Weights of a small transformer language model: 3 heads of 128.
Each number is 500 + 40 x the weight over its row's rms, rounded and kept within 0 to 999. Layers, rows and columns count from 0. Numbers have three digits each. The size before them is the row's rms in percent of the matrix's.

# down: layer 2 MLP down (transposed), 1344x512, rms 0.0693, rows 1176-1231, columns 192-223
# gate: layer 2 MLP gate, 1344x512, rms 0.058, rows 1177-1232, columns 192-223
# up: layer 2 MLP up, 1344x512, rms 0.0575, rows 1177-1232, columns 192-223
down1176 095:542468633498541529498546479460453491450502485534503510471533494546468488501450503479449484511455
gate1177 111:449455465506520531533523475532437477503435475468514524488495520503530492454540529556405516495478
up1177 119:519590421561518486518476570501499547489495471492526580534541503481517434491479509491468478561472
down1177 110:507486471494508511518520498502535439540494482512477439569475471460531534567538507572486472577550
gate1178 089:490531474530469560516515558502565508502444504552565542523501525479520474544465444444476473459441
up1178 091:441496465577563497495509501589503578551525477536522478475505477512575533505480500532559457547556
down1178 094:546500513534543462536449523575564554473524595520587483495530521467499529589502552495445496457533
gate1179 116:551469462556452454460473481497502522527495534467563569532487477545433550481461514510479506430492
up1179 101:525527502463530503524473431441494553534518547447521556495484541526523457571559439509520544434508
down1179 105:550534537452492566529472493497535463556488470449471502451507458477464589519492558549486544511529
gate1180 093:476515541458480503463544478518447551493558471346502465491477457477493510588478468471489521471416
up1180 088:478500435457445453373423465538472476477453490587530539589502502527498497537474535443469571485540
down1180 093:444517498551519425455519495447530540468462541534545550563491603509544474490532549451596453492563
gate1181 102:516537525514511454536479519508515417600535491415478476485520521543489505512459441502490519578505
up1181 121:553522460541477497572469458447544554520459495565553570463457494475578535546513494526517497514488
down1181 106:505453586524471457483576497457564496521486422551476497486435543496467482453531576438548523449483
gate1182 097:559435519495516555474539529508493511485510527503533491507458525495444478567479590411487479441471
up1182 093:544498537458538499468576533503514478476529553535501550448471499557448548540535487577545551600483
down1182 099:479527478457461518519485483415437552525437466503467413545482532564554514508475476482516560510480
gate1183 099:501450466504529507489570494492545531494557551532506526554480557426519467516536455531548479542519
up1183 102:561461490474503511524530441492480537469461468452559517448581441553492529499428424554449488486518
down1183 100:508496486463471461580522432410474466505501512480523472519502508537478476463447510546495496519423
gate1184 101:481492443539512460491470436609464493427585518477545489415467481433544478517495496494537482457481
up1184 100:483510552406485488487375514515436486527502466512538517463492485447578531482453540479555524446433
down1184 099:427485491476554563485510520502518504466496513398437479499464493499480497450537474489448507422553
gate1185 087:521514469531484518511457410496524523552481467500534521566442481476500501467540454513485497466496
up1185 095:446390485502446496504462511471488530467481452459521449511456585510523489568455496527495488489521
down1185 094:470523486499488551466493487493517559597535467491517508483434472505523504435549572492469531421502
gate1186 106:453472558462534469474556508531549473512576488575487405510477428518502526471551455481536509488542
up1186 104:481562456468484542494463462500464494458537545504479439510541494388501405487473508481531512441517
down1186 096:455511445540510549481482483459467534460511576513508548516538520484540477508495480491523478510489
gate1187 107:556483489456516512468487563431490456550530523514536536519524492432467507472495493539434529426548
up1187 093:515464556436443415542481482548461518451514483490530504462520448496557466492470534495496493520499
down1187 095:485498458511439481527430439542495444563560545519506472574466458521476515514514499459580528490496
gate1188 096:515515517484495494523420532440467559519452483430477426545501517499553493527495501459488550481555
up1188 100:410494504466560488465468491534418493512479517448500539503443460463433521493482486479550424502460
down1188 100:499538565504489471491461546515498539470430580490545546535451417473448489495499532583535526501405
gate1189 094:416512503449500556564515455565464488429519478552491511459456487522611527505447484507481456566472
up1189 092:523487517545603537467542497534493488544534529509482436553518477497587367507520420492565456470541
down1189 092:461492483430524526547496506485592474569494521522457510489528411443437464487508519552474501514476
gate1190 094:508496449547447545529488416531518564420526550505503479497480467532504459457550583454542482491567
up1190 093:512441480406551489496515519521494481495509504533512510509464429534527534474422444494510586539480
down1190 096:456493547514530525454490421498537515492403473568476495561592515443529469543507500503516479507540
gate1191 117:448590547553582490522499431516526519526538562542475480478506512454542485491470451522486478466538
up1191 109:513557488483488451506439459484536574568632542495605434503460489572466449442488496555515563471488
down1191 103:499564496578494504498481540510507497564480442490500451435475518591506542488502467511482500443465
gate1192 096:503552473551532544557520455454487532537528467478504581517476506560417544450473473525418458472485
up1192 104:534445445492548454531394478559486471500444534451528506465487523519477519504429508498541552465466
down1192 101:479504423496443474482463445412487558481488460468454435557453552479566478535480482517506475546529
gate1193 109:499426512480491482472423542470554462407520562424515495450511530484535490480520515521529504452491
up1193 117:533437482507493516503517472566466557527544546607527508525560525586464466485494499444507535460524
down1193 104:475536451504550554499537397417515593535444529515444499472481487528469449476496490529436478544525
gate1194 114:544473451460443514480486480526506512488530539497513528498530498508482517459518558477536454448440
up1194 111:505480468541584443465595460471463531473453470433477448547519515467502557504498478518452540486574
down1194 103:505483460494406417508506524501473515534520477479501503503564557534480554514531471491426505549560
gate1195 122:530468523428545516451525490472495485444437438500512440529513513486596500455484500457518522540553
up1195 120:519526456479508551459447481411497508534497536509459467525482491527532441444536488456533476512572
down1195 120:498497540475489433440487517519485526467464468536460469459557483571570570510539532436493447499502
gate1196 095:465490513557546463500484461571514516493560478522573444549421558517475525479528461479554567506498
up1196 098:454463474463569416486477506472528547534551483559457467573405515455505503467495464453538480493474
down1196 094:428528454479536483463451505432574506518470542440483447514397533484504496563576483502542501452480
gate1197 102:515531571497436506496505538533485502513499514420564495551517516428490555546447464495514453429426
up1197 101:531529542525596538450522525496468473526476538481514526487531487531530528508522502524516505524545
down1197 102:510486624552528509538555507507536474501528442504438463432574462499487499480482546494461515508498
gate1198 098:476487542527500536465485473511496486443514515500480491422464516482516439527486497393505482496568
up1198 097:512498449532545522531561452503555560402487501579456479449467426452515511518443492423516527461479
down1198 103:487517436524466430482522500519461500426501510531462483498505541451482471490476489475511468472492
gate1199 103:448504560465553542514498488497502441412546533505614543404589584501447445524534466508563529500466
up1199 103:504484549512505538478537519520428497512488449534560508471540547505394518522509542581485499543476
down1199 098:486455455533482531476505584440538478582458501564491441487477505495460479496454518502514497520519
gate1200 109:529511537545568524505516482545411492469567532425525490529518445465500569479552553559456446535543
up1200 117:429515410529582478487433480512528459519514492553432544537473564565543452471468487540484554534467
down1200 107:455532438502513406432473492541557497501479494480535515472503503489499503524432508584582546568539
gate1201 088:504521534565466532426493504524445474483545548481464525496499526505474515485502476517501524569469
up1201 094:525519427471487462504553544477586479555494508592491516506438511526560539569503487441506520474530
down1201 086:515530422468543491544419482486456514513438407514509465482518505487524593516522460522464495461452
gate1202 097:537518510494481496530587534481492448444524506483453477576511462521436494465491488450492556567522
up1202 117:519437561529441502513503500537468522579443556524512503468495482481527532473557522527540468540437
down1202 103:515526476550503548496488532529512485459547547524539468464563524512489516532484443550588494445480
gate1203 101:555545545493520547472504541561449488493539464461513506457544500462539494470560463495501517468528
up1203 104:544485421516551425574555489543551484529445463509454468446508504473448461505486501512458466527514
down1203 100:520541449498533572537516472524456552514441526482499493439540464473434508499520392441486598464465
gate1204 104:458554516453586416521539465521496459453528463459465565533483507519424557512453518521498442582444
up1204 096:561523496462417488463535531429483515527490482495519481487482499541573525458476530452491456492466
down1204 098:467569467545573468422433438470440405517561547437541544551573491535479551552495473480531486455477
gate1205 106:562461451506505517489453436498450501568454496431529566584470527472553506474542555480468552574526
up1205 111:515501513515563444464550555511573533483441537573530468503534466513518505536525431460553472477505
down1205 098:457454551469483488537517491456543494542488443567501426416491462455519505612520543519470498507484
gate1206 099:500534620500540485525522528476458518482505495533463478492548532466502493489531517490493455462488
up1206 100:501458397506559576541556542466511518535472537529500508468504429478525502475483492482425482489541
down1206 102:497486495523475482517457541570483456438487480532528533479460610505508475525436515461539451502563
gate1207 105:491532496542460444508451492397450423513473480475448534528560468580463470483511578514454558513476
up1207 101:548488445531452532547498483513527494489463422467515482484467503479526549552500545509529561509545
down1207 104:541462499470496489540445504467501540445509493541469543516560497513475566493460548530531507509486
gate1208 101:451448503451489520486477556548520494463502495489486440480482470504466492505524464475471490545461
up1208 103:478506570445473414511517506543477502512542497447545529483538551512512544455484540551553576495488
down1208 098:473503569522520489487476524466491494517478539534520472457483495421548513519482501429521469398473
gate1209 095:512502487510549492574522536515494517534529533443509496397508560488507513497494451430526471448439
up1209 090:533469572496458499483399526495422402541478531502464448519479539550473531497554481526523402456503
down1209 099:473464497445487480452460535515405472379470433447473478457456535485468557475563523446533499522457
gate1210 088:603504498505472441487526509409505497435454511469515553509540538502558449486501505590434495448447
up1210 092:497498517466532513527499441557568469510545475488548531489475546442575571553559514407575596542512
down1210 094:486432506522512510487582507524505460512515474522540446477541441499532451520474521487419529471492
gate1211 103:456455542478504490519462478485468583488426514503489511428499505457530533417461487538484481461506
up1211 111:561475469492548533576532524463468513451513577503547462438519443469484544487567490503478499537484
down1211 106:508467554463551462568491516499442611531421521494499503452513497462474528449435500507436505487493
gate1212 094:464425501484475490517486465513504514544492509491608439509477485494433471492537434472504448531488
up1212 097:487501460549518460470509557515509471472550473528518462553521469539551497487502486529448443515523
down1212 097:528544591507468465498515553485533468571518510526499475500553545527473505475498511521479481507542
gate1213 099:471565518433488592519499482535467493516475389563538497478407501488478454458554516546468468457554
up1213 107:534442500501480543417520503469555520492526525526498503517502545467538472498510473507461472517395
down1213 102:467516509526458521514475503517520483490573545528457548507513515527467531505492448392490456567482
gate1214 094:508476553488625536496489529439505466529495526445495541497451484525508476489516466477493527529534
up1214 100:497531445573499522460466591464449497480460495454530512509477484480500570495406463524529528549409
down1214 101:591574475465529507424513532499552488479487513525495507502471506469476550516466488486505468482519
gate1215 092:511505510497431484453550474528473547506486517500449517455509521511565512566547569514514578497499
up1215 090:531499513407505435494522555508545551470508479500463537534489517502490448449461473513537589473464
down1215 088:464441454485443492481555451492440553438458530480546499500530529487541429486510537529517503452514
gate1216 106:516433446491504490536502479485503506562524506550485483499505493493490561527507540466493474499383
up1216 096:479419491525477533511468522378503527538488496538496515511499532477480540527587526503539474452464
down1216 109:544488454508572561477488435437497485492529496593430463501529577497485492460444488479468465525480
gate1217 094:455504580473512526487481514489492575443482530511517519564443548577462531497465536484543512505521
up1217 097:532471517461554476533463457499498533506480540492506523456607608488504384543554513496492469515515
down1217 093:498446524511472387520483467572491484580476459536487391519485508435437469476540440526602491526529
gate1218 106:522466507549553534526576496503521500500501534493472474555455473485504486477609505547513494499517
up1218 113:565511522474442492444439453535462549555529463493541482436582470508588524469463459499451509519533
down1218 104:530568408542486479497543450496529466516470507545445448463518488504524476465503457475503487495552
gate1219 112:550517487526555504496471396489522486508486487505558477432499548484450490466531532540506501530422
up1219 104:569475500486422497474488512501495522494496508496529508533534409482518480392526523470513515464472
down1219 100:499464550480553537522561478460479469519451463529502451476479492534435501481487594385470551477442
gate1220 104:459465388488480464508404439463471443519459529497452530494489595472465505526484523504427525543538
up1220 096:453493561439434451524492516491464436500430542532512454588474478476480484453555509459448468493463
down1220 107:493555462437524489495521435506498529524393531577534531446514522538522536485551513522517460503501
gate1221 103:428469498523502455573511493533526452460461486535532470482510476494519494456468498465501480477550
up1221 097:518444483507529483494453500461605516506510521466541510574519500488516565479479533475491520429509
down1221 109:458451490468515501501523477492469516467468514571502548594502484532484505563536405545469537517500
gate1222 094:473535494451488427502535468454518462484484485502470568528534473425534514497459484470549496466598
up1222 094:521519501502474486538489444496556467436508440543457520520507486478489446528466498503466423531398
down1222 092:509557449460569551580498454551526490563474495466485490577523490545508530491439500494512421455518
gate1223 112:499478591517507547456465462495524555518534533474507479472488450481463498540521501502505485520479
up1223 114:454560535566503515512560514481429483493506478480444576491461514537464534513528521497508498546531
down1223 119:398493456457487525441541492481431475489402559482478485457519525541490450484553515509462496564473
gate1224 100:454535508606540496555469501456475414521521489527515541462542513489435586499423492534478494488537
up1224 101:530453487495507503539519513518513451507527478520545564447469457467414515464469507576501479546491
down1224 097:519469494502501537562543585492510462487459452485478510529485524565506532470495604505519463505461
gate1225 089:500544512454520550460497522484488450505507465433452483533443475510539552425526522538542547529449
up1225 095:546523470509579491572516445515526521492438554504486505495546500410495532550474481475521528442518
down1225 093:458509498557510509511589469506494454544467537512523522510504503502453441452534567516487538494535
gate1226 102:504555489447466496521526472478516480439503550475557502470540429547553468495486507467475498461542
up1226 101:472493530510504490536538596495504479446463497470512537512490531467499477522531432497549534604521
down1226 099:468509584535455416427503508520456520489439474451476496542479455500488473486474505492499500418483
gate1227 092:377480451468564481555557508455592516558517549549545534473522540465516450509445527488414534439500
up1227 096:496580524473538457518563487507527491498564514493556423532578619526465454513445458540497482494458
down1227 095:508531529531444506507553468493448495446522499515520479502484555509539477460505522552478529448504
gate1228 101:454573588523632513475449486465465486517540553524498590572467489387524467522463498579544509560496
up1228 104:572487547485471515513490441525465539533529521472475583495476473495542579517527523480459488492494
down1228 100:472555513453525545516506486548478464456552459480452547499536432454474521440453441508443533571554
gate1229 099:463487515466500513557472488625487581476481588503522512482469513505475527421570506528532512496435
up1229 109:478439496435456521535466543560519424471495543505566503428539563433559474495520474524536517521551
down1229 104:514524489502517528443530477518561509530535478464529564510511470476465485532512475477509500567531
gate1230 092:599497515509586476456514410535472517489509576433555473414482493473513452540542540505468522429495
up1230 096:487468449504505460569480525509457501501520479506583483506508557570490490547448514571574466486428
down1230 101:563428508493517495417507522512493590464522474564490453476521502516465568510478477520440480411534
gate1231 100:532556471538474435445457513534497505404576492474498526536484507492534502505504504432467429510464
up1231 097:525563468507564499525589482559452512494507555462556504445465590484482432551485514403470461529475
down1231 092:445541426487455521565465508459500510450424496476504562473524567525477551431511500459527551473505
gate1232 092:575447509471467503552534546592513529497564389495450488556482501494456478571498549493445439556512
up1232 095:509524506484443540481468499509463481482438463513496522512559519435467575511500533479614550538477